Part of a small language model's weights: untied embeddings.
Each number is 500 + 40 x the weight over its row's rms, rounded and kept within 0 to 999. Layers, rows and columns count from 0. Numbers have three digits each. The size before them is the row's rms in percent of the matrix's.

# down: layer 9 MLP down (transposed), 512x128, rms 0.195, rows 119-218, columns 64-127
# up: layer 9 MLP up, 512x128, rms 0.198, rows 120-219, columns 64-127
down119 109:490507515451513498490491597484491504507493465581504536440516437598521424503499485488419492457529550536440609535453557487551508462466511534504435497558486463425503485506448511483516404515547505
up120 105:516534530484497521545452551510577488508485482487490511432466506510410459440439494545495466531535522527512486499516502488407497545497479544485543519457493529475461492552493478586518463459431528
down120 110:450537488492560556515500482531461446474490493533534477479476501503498513533493463538445597471427558469496463438409490539518524518473486564552541518446468525482497496472461563448519447557504428
up121 104:528486418481462499550484572490584491445489487478486433457549543476503490541616523490501539522507464551532529507504513482466561535500537580560479515551500494550553503521524536512471446510546500
down121 095:488446500509468564499470437552450559485505551469529460521447479499507537453484496545503505481509582549518517447489464516507465499454587540482436514477455465510471497502493586492421478478460526
up122 096:489499530491516556461508508515499496563468512490524502438485514537525540473483498508405433552490567530553556483464532499506459461450533495449455501455394467441518537501520502540489482478467466
down122 087:475477550516580496469501518511493528456498439456484490486548561493439560524490537436481495539501538447530511506575496586480518457529503451508493518537445495470516475552495474446421423499468507
up123 100:530445485469438517434506466503446540583492479478469563482549488569473548493509522481495617496511535529508522488452476552522488535494428520526498493570492516468483457461480529512534511504504483
down123 099:481519541538476525513461451491479530542473447467447469526520546519545466511536475508469492499465439524526501499400513497541559484485527528516450537408535489512482440535413493479470556483453579
up124 102:530537469457472555517465498350480596525552500559519508429532604518553560496431444505464489450522489552539457513481576502460462496430530535540539434498513506495562562480508523486475521481510494
down124 098:543478447528439529480565514517446477567475498542487516453505474443566479458446507533524536464481584474445522519464432459526497522487529493537475500462429518561528526510479517521519496510577540
up125 110:507479539528525493443486558538556417510405524401533488519531427531474521462460487439495529579464544468455536529484500551496460435480517561526494481445471500513517517514488520462533515509523486
down125 113:435545462468555458508482507508545548547558485461521579458490572544512456435424480495481493512529584453500571557447567443463509468453556458471501549526456503467519507495527485452473494486438550
up126 093:501391459461459455512550561423488487531452390525473463500494533523539421492527467515485549540546602461489534498489505544501486471484509520417455537537475449516491475463483511554525515550477528
down126 096:434502550493516496475447481432535520493500513504525495455463521503501598487531416433546460472529501516400491517564499418536481474556482528487519575603464545419469502498418517467463483444513496
up127 032:470489414475532542551542472477479478538520529499439441535509572511480447442497475452418499536531500487507518518478537481591479472437456433478470458488500464498543469456581430504489562547505430
down127 031:550520510449463480457468507531477446482501464508477543553528488501526503413515512595444465496514491561515471418467527468420495489461531452545464451470488491519528514555436477509511441492435574
up128 090:447439475562586556470532425392491508541568542476480514484553560532493562522434508503421503584440495495495489512498445495505513498454461522483502522487482465540491475425461567480536496509482481
down128 095:457528556486499545523486529454450490515502466475526436471499546585529466469506475464473459601476528503489523439447494486531471477532552548551503458539572546466476486458507519530488466575506459
up129 110:555483442605503554434495523508471484551487470454504501548468540491429421514474455515437485445543590514528473456433564510572497483503449548554546473514483481428455544505500521592483474469508572
down129 107:466486530512501495467545541602489537490455529471465434423484559512496560430537483528462514538524465536451464506569484484487553481428508526525463548497523506453470462535474467508503565460474476
up130 096:510550484479466452436410414489504563499495505489479535467560520537473503481597516527529479470503461485506446473477534546484505458511378511485583479571503467483461462496517466503497514512529489
down130 094:492485530443440465500536492584549574476501537514441485459434421470444437512539497455454514488472544488526482502434505453521523453397515559492426472519517567497530582477503505494514433437479493
up131 114:522548470524494534530510563512519512522456506519541502518492587428522511446500478436480540528519463495514518482516499465483482477480489489561533491475504429513538524472489556546475516540516507
down131 109:584494523475464534428509498517460496527451519465469512492513563498458459507534459471443527518480525477541497448524549491468489535526591475456570498548520535457457495528500513452566516498464455
up132 091:495539500526414455485454459474557513441475480611498482471506449510457489549492507443533432568501505511432453481490524480433472525514521517401481403587528477480502497560495478513553529521542530
down132 094:506444441547520456448520486482512524508541449517497518515531530488476452508505473480574467530510505454482471524509500491451480396484599514531498577468502449429456447448513479535510523524505527
up133 092:498448537501508564513496487503473456476532439519541534491461539502484491505431527454527545506393513425537532535507534429539534459513493575542493498538540479490552456481529420550484480542538466
down133 086:496454492437534460471528528470498481513507519447548525521479460508489463494562437489542511458506492529509540472432514499522505523580475487438574380562489542461479455516521462450556532545444491
up134 103:512594498531490493499542518535522541531446480547434557516466475531468454477467569499495470559441503492532532504530483440488445450454506486463418524567535521482627480513467494527490537487501486
down134 108:500524475527514438473486553484492522527510508480488503523454474519470502511441511494508488529486471410561438571489469533426454491437536560438517486519530528547539474500478478442454544460494481
up135 105:497522505479473507515467488485474437485503513570473458523450512442553522483446555555516602529527493466500555479521525576456524520458646476559509449570504522484440471508517491452511511470598504
down135 105:504505516431535495502505509496440498451515623482473477522535530561549514484526555533539468485547553525528538526458564574516435505464542457566493544497550500490507497495487566508549524503545416
up136 105:471498463547520601486498514462484563464493476583497501484524487491509559434518512494501506532476537499483508588441430523467476490511477496556490486539473533503460560439481582436504514489494502
down136 104:449510512466499460508461429585459434542548502513421451549452487523485554492501455478475487589502494506436549531577509504552509451504511453469502533397545513499482554437495475519456430471538539
up137 106:579415520523499457584519389448510436534569465534463460511515531492499497415480498458490444540475529557490545464553508535508554553499495568472454449427491518503508455483505440581470521460471500
down137 110:515475545476527442529546514515588485555444486516536477455512541511524464479526455474567476443510527546504529509545487532526534540509527478511613418504609514462544520417480447469513490483529504
up138 105:530456432572486469481492441517441543495531443512493526466536533509542501448462424499491432473412527585525497467534536469566505547483553497572517472526475517487548541469529469502544474464478499
down138 105:487470507498517526486453495532542554575504467539484514488489566475495574408511450455472544517473395504484509521471511504483441540496438454555613500574491521556487541559463465513530527534453557
up139 087:491500548490504478428514504473429581487512419551546461527519474478462404465500504556538526530533498485466482499544488519549518470506436406559497489513484458539469446582543497494433489468449524
down139 096:452448528503551505475473456505505565446552492447532494506533452456506517519545573542582393500507492507485577518448509450523500512516590511519545527465507512581471465541511515483501526450479496
up140 099:487600538413434473547499468514533439454481499616497511495490466463415481462522523488497523547482490540549487567476521507444517545490480465483491478489516533523464592528563469499496496471484466
down140 102:476480437511506547508484453475513457502488498515503519474510501501506482484486518476448430476495452524519561475535497530450495525532448473510587501455512545553486455595448434455525465462532484
up141 091:478525522539524548500541540499570495574494475488556531555515523608552489468503482458589465486486507430465554555544527530517498470531464451550456461444476412570431491517512542472528516472505504
down141 096:493509512523492497475494503544545467513537529538512545516476461507493577386526492452509479477530491484512606518451531515512581531589550419583514514506564550515506542491457543529517534497477496
up142 090:526514557456591458502419496515438531544485497467517470515490448489522502443423510478507504483547441476525445508490480520486577469512459561521434494523480541412435465452513411425506525532523466
down142 099:457488480558571519506484464549495473488503474497580465514519524601515495546454475575496535582540424547452475499466507523442535577548430529488438518532507526513498536523471502581406484551558513
up143 115:523462531534502510524492458560553518445563485534496467541501478495509556495503518456473444496481502483515473513452567495479572498416515514499466521456511522558560484504513438502464506519537566
down143 105:495476461464480462556448499479479407527523509471454502588478453493517537532427559553453572501496502520476439471596471496450487517561508479509482456492533513481468475465454565456518398604523536
up144 105:460495455460456505458534559588429529496435576496579519424493496449524462459557491446473443468537471492500533456467492543575548492453487573452532545443448563487435462478445544542452523526537509
down144 103:471510460470502456497501508430547571435473546542493488484563566534515450523478480469524527501480522584539467447482487463458510524536566450457481464569442518449534573526588550462467495550509484
up145 093:490543480481494471430509535572486460493451466494529480466461468458502549501504427485495483496566551524471453408540554449524513539505440483536451468514530457482532518525500534441530500491486459
down145 091:491557467472487558491451493570567486556525498554546556416548489527451481415504535417504456489497507448486431516522518480499461524489416531530467525476478466471433446524457552503529493445438493
up146 103:494496473542510435477465558456526491606552461507554418471492527531513496514526465445482442465484501570541488556425507595507507498476533587506506480499451502476533538465515477445466577506486480
down146 100:502524547499472483562548514452485605475484506499467515527467476477485559479520446429554565512470456493475515498523487448484472558483541498564540522401579484513493526497453506502558495572555506
up147 103:504433475563491523537470513526439471475502561486539494501482547540476530475507479500427484493486456537574479514470500526491517488501549580520498500498523418433589447462488573507468525456511499
down147 107:487435469437553505484537553478507492512547479479461444483514508539503478520482482482505506451466568500512531466534473474514496476529513500429505566459481409519465501475507447538482448458418518
up148 100:526457500518462521502441450590487493582523522527480465487573547481513544514483462533462487470558525519502482427447510446495514496545515534546442496564496580444487558491457490504507548487534505
down148 105:431555461465487483540469540507499437464480515515502526485562539511490567519507454485462465515513481475476543448465516439444489542592498466455463531475513453472477528525502552493562462554531469
up149 099:504494483526503486528546575442449434581454493485488498511480476518503423438464426513485444529463475450511530522467493488464519440514485463515507531420502522533536524475549504518517546500522475
down149 103:534548535487433555482557507483470571545451539538519490456522465425506515496404483479531426570497511509494453519419535551532556483441484455458540528581526521449491547495455553533500445448507533
up150 102:477422497464450487477483534540508560530522547503428486432430507518435529484519523512508441487593517511576544533498473544518483516484562582510458561482473490529600436511382486522535533470531459
down150 101:500507516555515478532552514491542585530453463491488526495522493480493535489510449501555549443390532506522608488472500507510589539561472490412535486519542398508441499536544560497505542492534523
up151 092:516463490442491500421520518454502491499533495442429474483471565541530545356447435471515498499514525562462538486471463580402471495486533468510526497582496474561518387438460481538472463471507530
down151 099:475481444516492446523470451485512624542478503477447490454475474531545547500517519487455525427495466530486448456403517476482478562492434525504456519476573541594514561527516480447533447567479461
up152 098:573484473472519503569494527448546461540506402426575449542541559482481480468558534557585523509549536464491478473449503430449528554434454442517453585504478533499534499410520481492502529600457508
down152 099:516498459588460512547591563521490494550458520502497506517506622476529574448475518526479492524466460501549510533500498477506521490462491559517568437449540554477520581515471537550445549447540485
up153 098:495533503623455495442468429531464468538478467499485474462547547466487512547469554458473472466481514518568443554512493462517419501485486440429449548543462482456577425495517540466528548510493516
down153 104:488519420497529527538509477503444500555510455495500579462510494560435450456516508488484414495479477514468531492463502432554533482460467459489447483527514524479419427512535567485477483447550476
up154 092:490416443531467451512419535518519587550544521505488515486517523524467493450503541577502517493475467497530483535506456529520552375424461472488563518494490500543556445436503516474539448508520501
down154 092:502547487522497489409465516503481451486547449453518538465479482536507485493439532465525499527487474482521531508538514465500472446546472537511566500499592549516401517516486462422575508465473485
up155 093:462513450479550481585470540534445525419446479540519515460518512507556523459469432461498546548537432558501556479412580439527531468428517522526524424524486499418448484500515506487505516505507491
down155 097:556545491544551533576486400504574496589481563536498509494505481509519485505483552466520492517492544490544469531396551502494564423375513515492524512529489489515506499524455570481548519469449502
up156 101:554529503493555506529382467451540520542470531479507604455527502404505544515461503543504478500522479444456555530517486431473416483466431399536472483561539511465495509442572487443507518469488518
down156 100:487421469465482471419461454452494470538458463447458607493488465469435430524457473453521513515449450468529467518453542441562473465512540424575482491478439455535467459457463563473485536488489487
up157 108:477505479582472551520495425486434465545495457483479610473456526475510530439469580520502471531514485479451501535576530481499560568417448518576543539500444505526501536470469497540510534481494516
down157 104:522462623566526500548443482489487495553530469569543560481453517500514483504509570516497486507483438498481524486439495487479466482512470518549550494511519528489475430504493578496503542487593538
up158 091:432568531510490460471449500482488524515500486525414591512461457556502497485486488466497422517470492468458585550484466467478412454461464496511425499602464492478511583485517486485516559474516453
down158 096:491458481552534486438512434509490540590435528505425553535495522556459562519471504489518573564468512577468518476438520435531468469481478418534520461491492510457484528487487586503434406502463404
up159 100:527527537485557485553537597537499565515560456546418514472444457513478500476525563497541496507523505440464450558475579507532487537500452519580537451516512492484543418504541482436492513479520505
down159 101:486577522531478529507474555544502504557486493613499545514495480493470499517508511492497513507505483539521476467570461526574504455530468528592525514492475554458495480462495480500540536523522529
up160 095:515584492533465444494385460440482433486507464507432504492439533538462467500478455469482465485457471479483559485480507443502539501437453518540468467550481586470506471490471513500486526574493533
down160 090:510549556503559402536457521509410503476515471488444493492436500490550561500435475495444479422549476465469592465488513509485490503557479482482602503473475455468493497469503455538474565546472489
up161 101:488481476513527469511479567633507512477580522517550511451485489466478519550571495529499468557485498432480504451467445516508551464521487441490542475497496486556531563511496471447508519451563478
down161 101:421482488527483526490460486485553568523534553533525462515521492491520514505501580516545547549503526553484493513501526457521499462566557499495545494489488499484470499587536478510515486516517537
up162 108:529505471474604480497510565528498551461376462478492462472473491525488545515477488471461441520421499552480485516458478545433484523446409491496532483494489588529564561440529547458465548536532534
down162 105:521478512511482584518492491540482489494489463520528455470502503485503579461500487478517517530459496516424508519475490446561619517489512510464490449474591541427419504544535492509498498465583522
up163 110:527468462421523524469523527498510532510524455582442499471447507477554528501561527563408402535513523524470487516461455470447506540466526494508502464545471483515535515529547449467567540495526488
down163 113:461547521496450466450524498458458494549486522482558495437489477480496538461446408473473515578483463514509441536515516527451505495476532450520524499498487499496407511433485491470504485536433423
up164 096:492515486516489438508529486477440461455509472504540514479542513444544495525498504550522477503576528505464501517430491537491514461477518508561502499472510443447518532564513432527565507480451452
down164 098:489539545458496521517495458516499534550515560559490468514536512509522575490490463539414499526440370464528516529580493520569527524536467613523535461508542547498499566550478489456472503514541474
up165 091:531486508475500436491470496570620448481480506524570493494497502465483451519454475524555457528527503615471512563490484466472492564431559561473543487540449463564467523526496532511520549483449458
down165 095:501543509491450455501458507519460464483493482497525493459508507465519494509511458432503536480441497496501505477434467527578420491506556516561474507485508508513429495498451514528507518549509589
up166 095:544444517521544493521473488448516476483553526466524488479529428516458591525542450500443474511456505494448453503463544612429452541481495485517527472540483517440496442502476511533578542458511534
down166 097:518483482478514504478511542524472539444452489589520535454469552453421471454486536456437526487512481462509498477431544435569512466511489499521597463525536513481495410523452481444513508500538485
up167 090:545459510497569532541455457507552480496478470474444456481497494488541442486464514524491526550492506531485430525480531538426544421520550497479531489488462447544501556514538561547427437567518505
down167 090:502582556535504488619541426449459526524515490476517451478520459534468479500557451575508474480486441523434409462432496421492517520512544477517472512538506539570565502534493492441480462535458481
up168 109:458501486438478517478520442493469457490523522471563478547527498562480455497517566496489537506546481562472497601539552502524555489448530490546481462581493490430482444501540532429488462550471497
down168 106:472436484484453532415496517502527445568457423559566542479457556502512426500501491455494502525513506543467543483403459490457505551537492494439442523526540517463469491490410536423511453539522514
up169 113:513516498518469483452487400456492480469549552493524468452477538504505492511447419493501451460580463526479447518502524469558505507510493497553476518439497510532577484493553501491484526472535428
down169 106:519567525522421487491472514485494503504526495469545500582480477486502520471485451546546509477539433479493489470506510508401524543505468482458554535512479395460512508425433609542493579479540524
up170 094:538441491500456530567441468514517545572448497475583483469411509529477515498567511548514514462490539509485459506505382529458541521489548494495485493512445529504448522488494424503446471511454488
down170 096:426453476447562475443505456479550522561506550521486542541462505534530499487531461464546502512531465455587440505553505534549539526516468578458452545379492475436454504510486491438501436481502476
up171 104:427530468487515460552552555507444538488519497588542488520497544459483530466454435478489547542448538451514552466474526518429514417454511475496488428516507398494550410499469472570477479490403601
down171 102:458486542487569475449532553447486522494507517472481549547565519469548493492564507521440519580432512527462498497508507451587520496453491469463441519460462531486475566462413530431481452567462519
up172 113:458487506508450530522514519586522514488598486499497535506514400533513538442508531430498528596546534483508491452483493493538554553575530499478476510562482435480486457485481412521510502483527423
down172 109:486500446486476456493507588536568503552529469458529465485555528553509505468487520464488496446533501455572443464460551467484477447448511422464475507488517451452506478548506543523507496498453554
up173 102:554445470481561503493525480496532452603544531553542493421540546557476566496511535406490483478467571508471504456461529559482470462458516508527490417493440457487485483504472510484537537575564494
down173 108:529426486549492485510513442566540528542453497449525462505512512518526504500429510524465508533563452452528439497586555467532528484501437573492472478475581547575469491544478499550588523402542511
up174 095:488451460464505556495482492475449447494451572509530474464524496590539547467501503509523510467539511530487502472481505475538504449498575524518493463551557548550473476477508527494620530433430504
down174 103:518461473534476481499497402561542520487490465457474492520498492438507478472512490484552543508508495584538447513478450472523493405587440457565557588553479510531496497428500570467501428484517468
up175 101:452505419511546514468500514503578550497493516565524534517450518455513545508581440481506541521451488506518424525450542526514441545492516531481511478505524506443483476489523600532432520490506417
down175 102:502513506438527511492505431567492536489499489517442498490539473492507508451477550560541465476507553499544539483404509466521497476508484482508586490544464410541533490457415543483420577473490568
up176 104:484527527499441535492485518460438535458504515565481566491525550466515491476434447535524549487513508459506530483457460515503531481553574568536524497523461491484571514546474475484484464527469526
down176 105:498522475487432500527523565502464459584555520461475525464533466506508450474496459482506503504541503478481505430521486494498458489424486500438441511452505533468507467573417541467449472507492482
up177 105:484510493558507471507565477419533506490514472445447478466490565546492476495539436527483500466465542480527473595435525540564515546473495513517472489569506502473528493449538439574440519445517473
down177 104:499490448517554547519488480557471472512527586439480491468533498524511475481465534462459460530580515474482461475502515542474515537510414464481510569518496465487485495465492558426556545493474370
up178 105:521429534442470510492496446514484513538475529502513510431565527484510532551497447504514523432469464424535493549493510477568535475549525486518507501456431599499486548483563503582486527504448493
down178 104:487445477554481464468496476555515488527476542565452489507463452495507493472422583479584506482499493601561548551428482505577401463529515453517474495437541493474542465515487518494479454514498487
up179 104:518523481464538585494540516481486490508473463474491407450491504537536495445491453421560503481513583465444508430545578586513447506465507480552508478498526523490477494457501511484513513505494527
down179 101:508543463520461529423512469518523586523503546480525450534489475567525476493565559528517516489573510487468444517586547368528505539512513486516512530470484503486479498473456545428501505507502474
up180 103:493489522535498508504399545495429571447470449509567462518528514532445547463548499557510520516515514544556504507434521429552439540539497499562463528494499428417497482428455471514489500437490471
down180 104:477429550494483494483535466523505494507569545407568500550503482483510513478461517431435531529490467528460492482473494503526550432510494467506557514508441499465431483499502529552447509493538559
up181 092:457616507481467493499449443493532415528464429517440473455543577532522510466606547480514530505477442459524496476506507431464572426507471490545491484548544500496506544467534447441516510477459490
down181 094:451499577442533451503453489518461553501476491505463475505579488527504472558452519548538467556447537548558516455423502482498534608456484502509509427477540442523490547443495506475504505457557503
up182 096:491497494482545489511469517452445520511507529484601465471520479479534477491493442506505433442476407477608574495486528554545494534490525518548439490478446488496528478526450535458512515460550447
down182 098:529499510501485504517548483502512448475522487490540382461461502520471522538481492513431517518528506506523478476437494544522530508535477499509470468457591514579610474442612524501508499461515528
up183 103:491517576508471489476546608513442556417558488559499494490493484471539438567519496554535470490506525468455536474478475402528503538466418432583500500525492509515498499462505488491497512516447493
down183 101:441442420478453450457531530503507502570520477475488485551537489503514496514520491479537534453550554544576472506441571605525497521522548500518525491558418556423512552488497513468545509461547539
up184 102:477486456511494562517508513481460438491536467458546531532540542479516518454484485503501483539510427478510511603473520513466523491492545563524522529453507544506587490520486545566591526439534520
down184 102:521497512471573477544565475556433509490532450521554490532535508480424496513485516545489441434463512505510517514456471518472551461509516385495435439566559540422501507514528443450508518511411453
up185 100:482448552444512483521473499506420471457492557519438510483465503598562547518517491561504521486420517525516474480503520432458521494463495503476519530482469531524600487489582506559508537522521467
down185 105:473536526538537490454497527566507516460518492483505560538490514559527563515496519450541523504419504510538509438521473483572524490488525426491502461429451514512528460532490425499504514434494500
up186 090:522496500503461475534556505499503487485518432516519490477593539487547532485464509421517532567469583532536454454509512500429416544459511547537459450544474486512480518516443450425528478484520464
down186 095:534480501509513523535554500531515536475479503547483583532485393504459476472449548506536458518480501405502463493569421498512521476533471495483453490543436473544501497539512565479553408507559521
up187 096:474553467492499574514426534527505565514506523515542478560493499591485449498486486429458486504464464529510537455540521458522498470445469527545450517457464507487499520392463498512414540474485510
down187 094:498426492560429481489623385489490545569458477506484538451487477512490506489470476463552468502429459556480467535494565426454503472493524531455506518537509490472479517474462564471496514463490537
up188 104:476456516474494468503504509442560526473466516478529455609525506515466486511490436470458482492515575486528457468475518502488414520515479456523435494497498506452508445513444502527495444497580472
down188 098:525483574486500569475524492506534509513508562523465455517519429523538499444408487476540480538486489513476511505540515534516567440557528464480468434522588474411433515541533443489543505540449494
up189 105:432524453465479521577496516507561511574529474520455479511498477537418506497493477503482522528499391535481508530476545537492562442537520585489484541490486571495537492454529620482465551460499526
down189 099:502500529554455584572577501521479438472509506424513489433495471493467473502601506526417491482578417518516508499515531462456546463422563476539446578450546524486530504533506478480543523487516520
up190 095:472474531460512484498583486547518465545524488546485563486448521510508549456585466518441409445499545543467514550416497556485532448490523494498500514517480496482528417486510494536441466466545502
down190 095:473431513503483484505491532548521605504449486524503491506478417461573440479412482512446513548494520456489524506498473542536454573516447485512531482485495549433505493540459569528522484459469448
up191 101:456512526611422532528552552472479459538445557536500526500469479509506415482452453460493551499510534532514478494457495559530451465504494443513500483535488501455503478457495564490506495527448470
down191 103:500518435492496516463518471484516439473528428457493463440440464484507502509526476534487474552590513571546611509522569527478410536518551537501499501505470500459494546538450467477531512496493528
up192 098:511484528483417555407516481480479493491463522458487568467445542472475483553518423523494503532516567493455499424488520448428529471489472468541471444540504559496551466500566503506506497559401528
down192 097:588470464457557482540509578553467567448520490482566469528544456550545482494510498573506506482521532487563552532491513505470499499434503496509546402433502498536518580489469476546517501439517422
up193 106:474478506509555432509541435536521465403565408595509542503448466472443497524491522590458507509559535604472477480444506475527483468507457435475525460524528459506546491505518523505491523452513472
down193 102:499544464539482511516486516523473454523425558527506531493507470569516502539464504405536519509552500497509548481522500496523457477521467519555567438412482448493470529475448511521534463450522477
up194 102:474474526450521509461537518531522574481439507509464378427441502574596525490521530550457474487529490459508498514505440464447463478486478492501487510522510511423540431482489538522489513506506447
down194 094:452439566523472486475477552482473504513513544489473423507503463470559510439469529476540511473373553477495535442551482556531532501520475461482546511538526510495451454482505512511529563551542517
up195 099:477505509473482519442569457535588423533464450509472485497496536513454417478526536521517512463609481475475457527433587497480493442518459488514487529521527465467473507546563511578547559438538485
down195 099:547526486536478506541513479586574504528556521477522496447516485483484537456532464515466510468541488525558498519609493487475464436461444493500588557493500492511418514506503559448516462512527496
up196 101:439524477547466522446530520526496459526528502485533535464429560479475501525549456536521518483490449464493424452492482475449521495496515477547490496547540526486418515533543538419517485458461455
down196 098:493509493484453568499527499512487499538483442450502459510515514552463510438455485536585441481504464521555496475509547525436464482520565530469507477450464520524517528533458508452620500471484477
up197 104:498472583503497449521446547481458434535574518484483478482520538511491512472442471481484502593515510569505447501454480496481556467468496478494518473489482431465533572509505477462462551426580502
down197 107:559462511486480433551515480541482440531589446506500503420572503481482483474523543480476513507475507495544503447482571503545544492483548467509469529487446584429505495463526423461523557491474572
up198 099:539474512416520421586492542388552457446497444556531489438560547469491480589472514471462537458513475471477474520489458465485513476490504507504499467564503416487478480430503427489466504450495577
down198 096:513480562465527521467508479539455467504518588509466470532507450452484520448525471476482542554449517420501516481575502505539571499575498415463486450530503542431457518497525535537472532496522474
up199 088:479480488508515553516562553508470513504524523512514530532519512468498537415461556552483481528488532523494436505500538499470471473506443458479464476449483468489516529524506473365438536515433513
down199 086:463488568435489482445471507436543521517502532495517538428469582467519455632514499520528486431560566498521480505548522558468516506664525522487500540488557512532500496510546471481490483516529522
up200 111:539484489447534464433498456545502435418589495534528531524434515498564552478530436517501451465501495502501464489489515409520498564532418440525540456518441512528514472481495508463430485498478499
down200 114:520522453580504449474505536513504517497564467468513480516511546479465451516457501452564571447455565535538555516510501453529486464588507562515489504466589469534451489521521531483540528464514537
up201 095:416605488515502470467469415485439466452537520460559460417532497460433527485478499544518579458466512523491501524488485492536478510528453471495428511515481524469423456524547534425558520471432478
down201 096:489459454480484499393545448513521478477545526498460545507493457540470497488495498535465521518493469453475475494487516506456454527658477538469449444595505538415506513511547543543555402466463430
up202 098:510516572489540428486486552548502509471466509482527570438486531493493539456505483475540506506452528481502396504496549498473466522481428491524478485588482423519463512493514539543514504475515535
down202 099:449467489508562477441541504377513534508474562492518482563531420539460521517549501532524520545482506461513545462544491493532613565562474518484495482539539442523498539529449563479480516537522448
up203 097:509496486516557487498447466493477526495543477487485480496479500507454449531435490479500483425433513472415488485483536455529491379502433490497534476462474521515495487521428523527428462484508461
down203 098:506454525501464538553464448502505471457546600466519530478453454489500580501473503471564515448503496566520447547474506479464517514503545484480519490545481504519550486561488460521572421518562494
up204 105:512466404543519569436500420547516495574522534459509488514518587472504514512513535470392475457501489534479513552509531575448546471453529546530452451531475501556516482531519477487479526480545565
down204 104:448478517466502444528513517501465468449571604463441518451451483490506545548436486488478486452482497547557494450504478460506452494440520529490509498469501596456532503450569564481480418485499473
up205 098:536489455553424490535551505469517426432481500482524503455462492545553581506478514517462415500561478616538535550442523522567545531513537442543491461533456510465579467474477489478512511482508486
down205 100:497565511503505536528536490514518441531468516484512452560467515449503449507463454494533492505499491527502505465555522516402481503486471484460508484509486502495419564487484535456417412510474491
up206 103:516534542491530508521403453539474575477530467573511529479489491467483535487552555555516477514535544549572502549444508455530496537461477473483474505490455545450514470482545486483423497545508496
down206 104:414519556501447546527510523505512582480519512531449419576512521481500425503518528456504466494520532596557551516535493537417529461499571507552490470514474535493483488506459552476517513507505505
up207 101:492497463590470420566515448526549529541537440541512508537438535500523418400475476520512480473556509535498524523504562534531433513485551525551551501585447525496503476545517547443512492523484489
down207 099:506488576458577472470567522519512465483481511478399485519549453550482544453473500468518489499416521537487599498436513521486511498482507541479527518480568503517464498478445473495487477630515539
up208 104:476479499501533433541530484464537442529532474438451517414491482515447454562489460476533522535519509543502484518478472510490460557479476535579476431519502474555590427449505529470547520440499513
down208 105:501495476520509467524510485504565557574511501466538491466487497440527509542539510489514554501561498503486503563448554522432512508545507478486471536495538553506462496519482520453520393569512560
up209 095:520457422472523577558508497487476518519465518517516515512571561452480477476523565503544508501528583465489521445452484520524467488521436580518579451568432486511492459531540412478460444509536475
down209 099:489491480478514515497449532525504529513526458502469524482518424569510511559449530565454465556492489536561534622471485514455504468557552454512432531525494485526532526502549568516394455496517469
up210 091:422445537527530514552485493481554506503480521465548518533541575508476515480516414519527473512527490472522468536506531495486484484556432457459522469496540496504478534499468516563589528462445496
down210 091:485466435490441497518481449462487530521485522486468542480564569518438478507491506501473484488506552534592539475466485516474482469511492437528468549482503508502546493474538530516505460454469469
up211 098:439530553541522486445486542543441563455529532581548464528574501499391555529541523489555475538587477500528468545441505452484478512491514512561452567489428570485494493522554510515501527504577450
down211 101:482383480477507536533551408450501506475533560543487461515471524557448492508481523530521415547479552461495547451438496515491523462454531452547512525504554504480471542495538496473530460516513486
up212 103:558519522482485509511566451453461525479503535424560473506463526442541461390459477507568462507514523571584542503516452520494527467461500526458557506457424474524463496487535558509494555480469497
down212 108:461515518493462490466518420506447452529501489495484533469527546493536571502494501488396507522542494511528544487552493523512476402470523510542522469537459477541501494479465541524532484527470511
up213 100:494507438475505525508537462400435447462523489430443430456561502477491477505465560398449519520490606495514489505524542486568523478457498466492586455552468471571476507506496535471510568472516486
down213 100:501464527516473495613459472435498531537465516484559462479449552465546489463481512470514472507435481457538429482422482505532524496426518495467444537461564514483418514498467453519453457487519463
up214 106:507567503472581505469511519482545499498542480454534447520497538532515489461473545520511501561521509515563537538531463511456491521516385532514506501559524507444535491491577464508525459469495491
down214 105:508525452523482543444467451478510483495470540530500456425499542531517546471525478468475540531444484470498512551593502579492497490484509455483575562540537513504545473562412486564485521563515458
up215 099:524560455516460444495478440421472601442539514432487508501489465475507538465524539492447485551501469483508522543522491504455534513504415469487440441481497563508478488485526413410431528542523512
down215 102:487463481503465538543515515466522429562461505569437499432473409485460529448505510485506516465427597484457558503520533553508497557538499460499570542516508500569467487563502490537533446553493514
up216 108:473517528493512529584511604541488503546494458492528529440516556494498542484437517534449534515538555467457568478477464501521477519485527469484420512533400580443472551475499526503445448471515504
down216 106:526526472482496577426451495552529522466477453474515518497525582506411539507443493470489513586509519507521619476584550570549508441494566540533510565528447543476530516545504446492480491553494440
up217 096:498572544512487480522569460487510512471521533467624522501485565453443502500507479490450566570584493445455506491515372543490498445521517471510516521593483498536534522470522504521509481452470506
down217 100:430536568469528518499541438503453480472539500408583553551505537448501439531490455498436550489504461548491505460491525504579491516519519519534526571424487527548501418584497423566487474502530469
up218 106:404506481543503541506510509479498435469508443503444460527537531519499463503445455478502508540457509501509456494534603524568497529472471414504487494566474499574505451430484446507454487552573480
down218 108:522486469534489532586466438473492563460519460495500526519492486459545487502491420434549486462449452473534504473390493490501458474515443566552509550502489530584466483518517444544499529402538510
up219 099:565462478596516485486460536536479536486500541505488483494521556466466479482478434498470574486475389497468499528461519482446499457508555522528540481543440477529480516425520509497444438465473503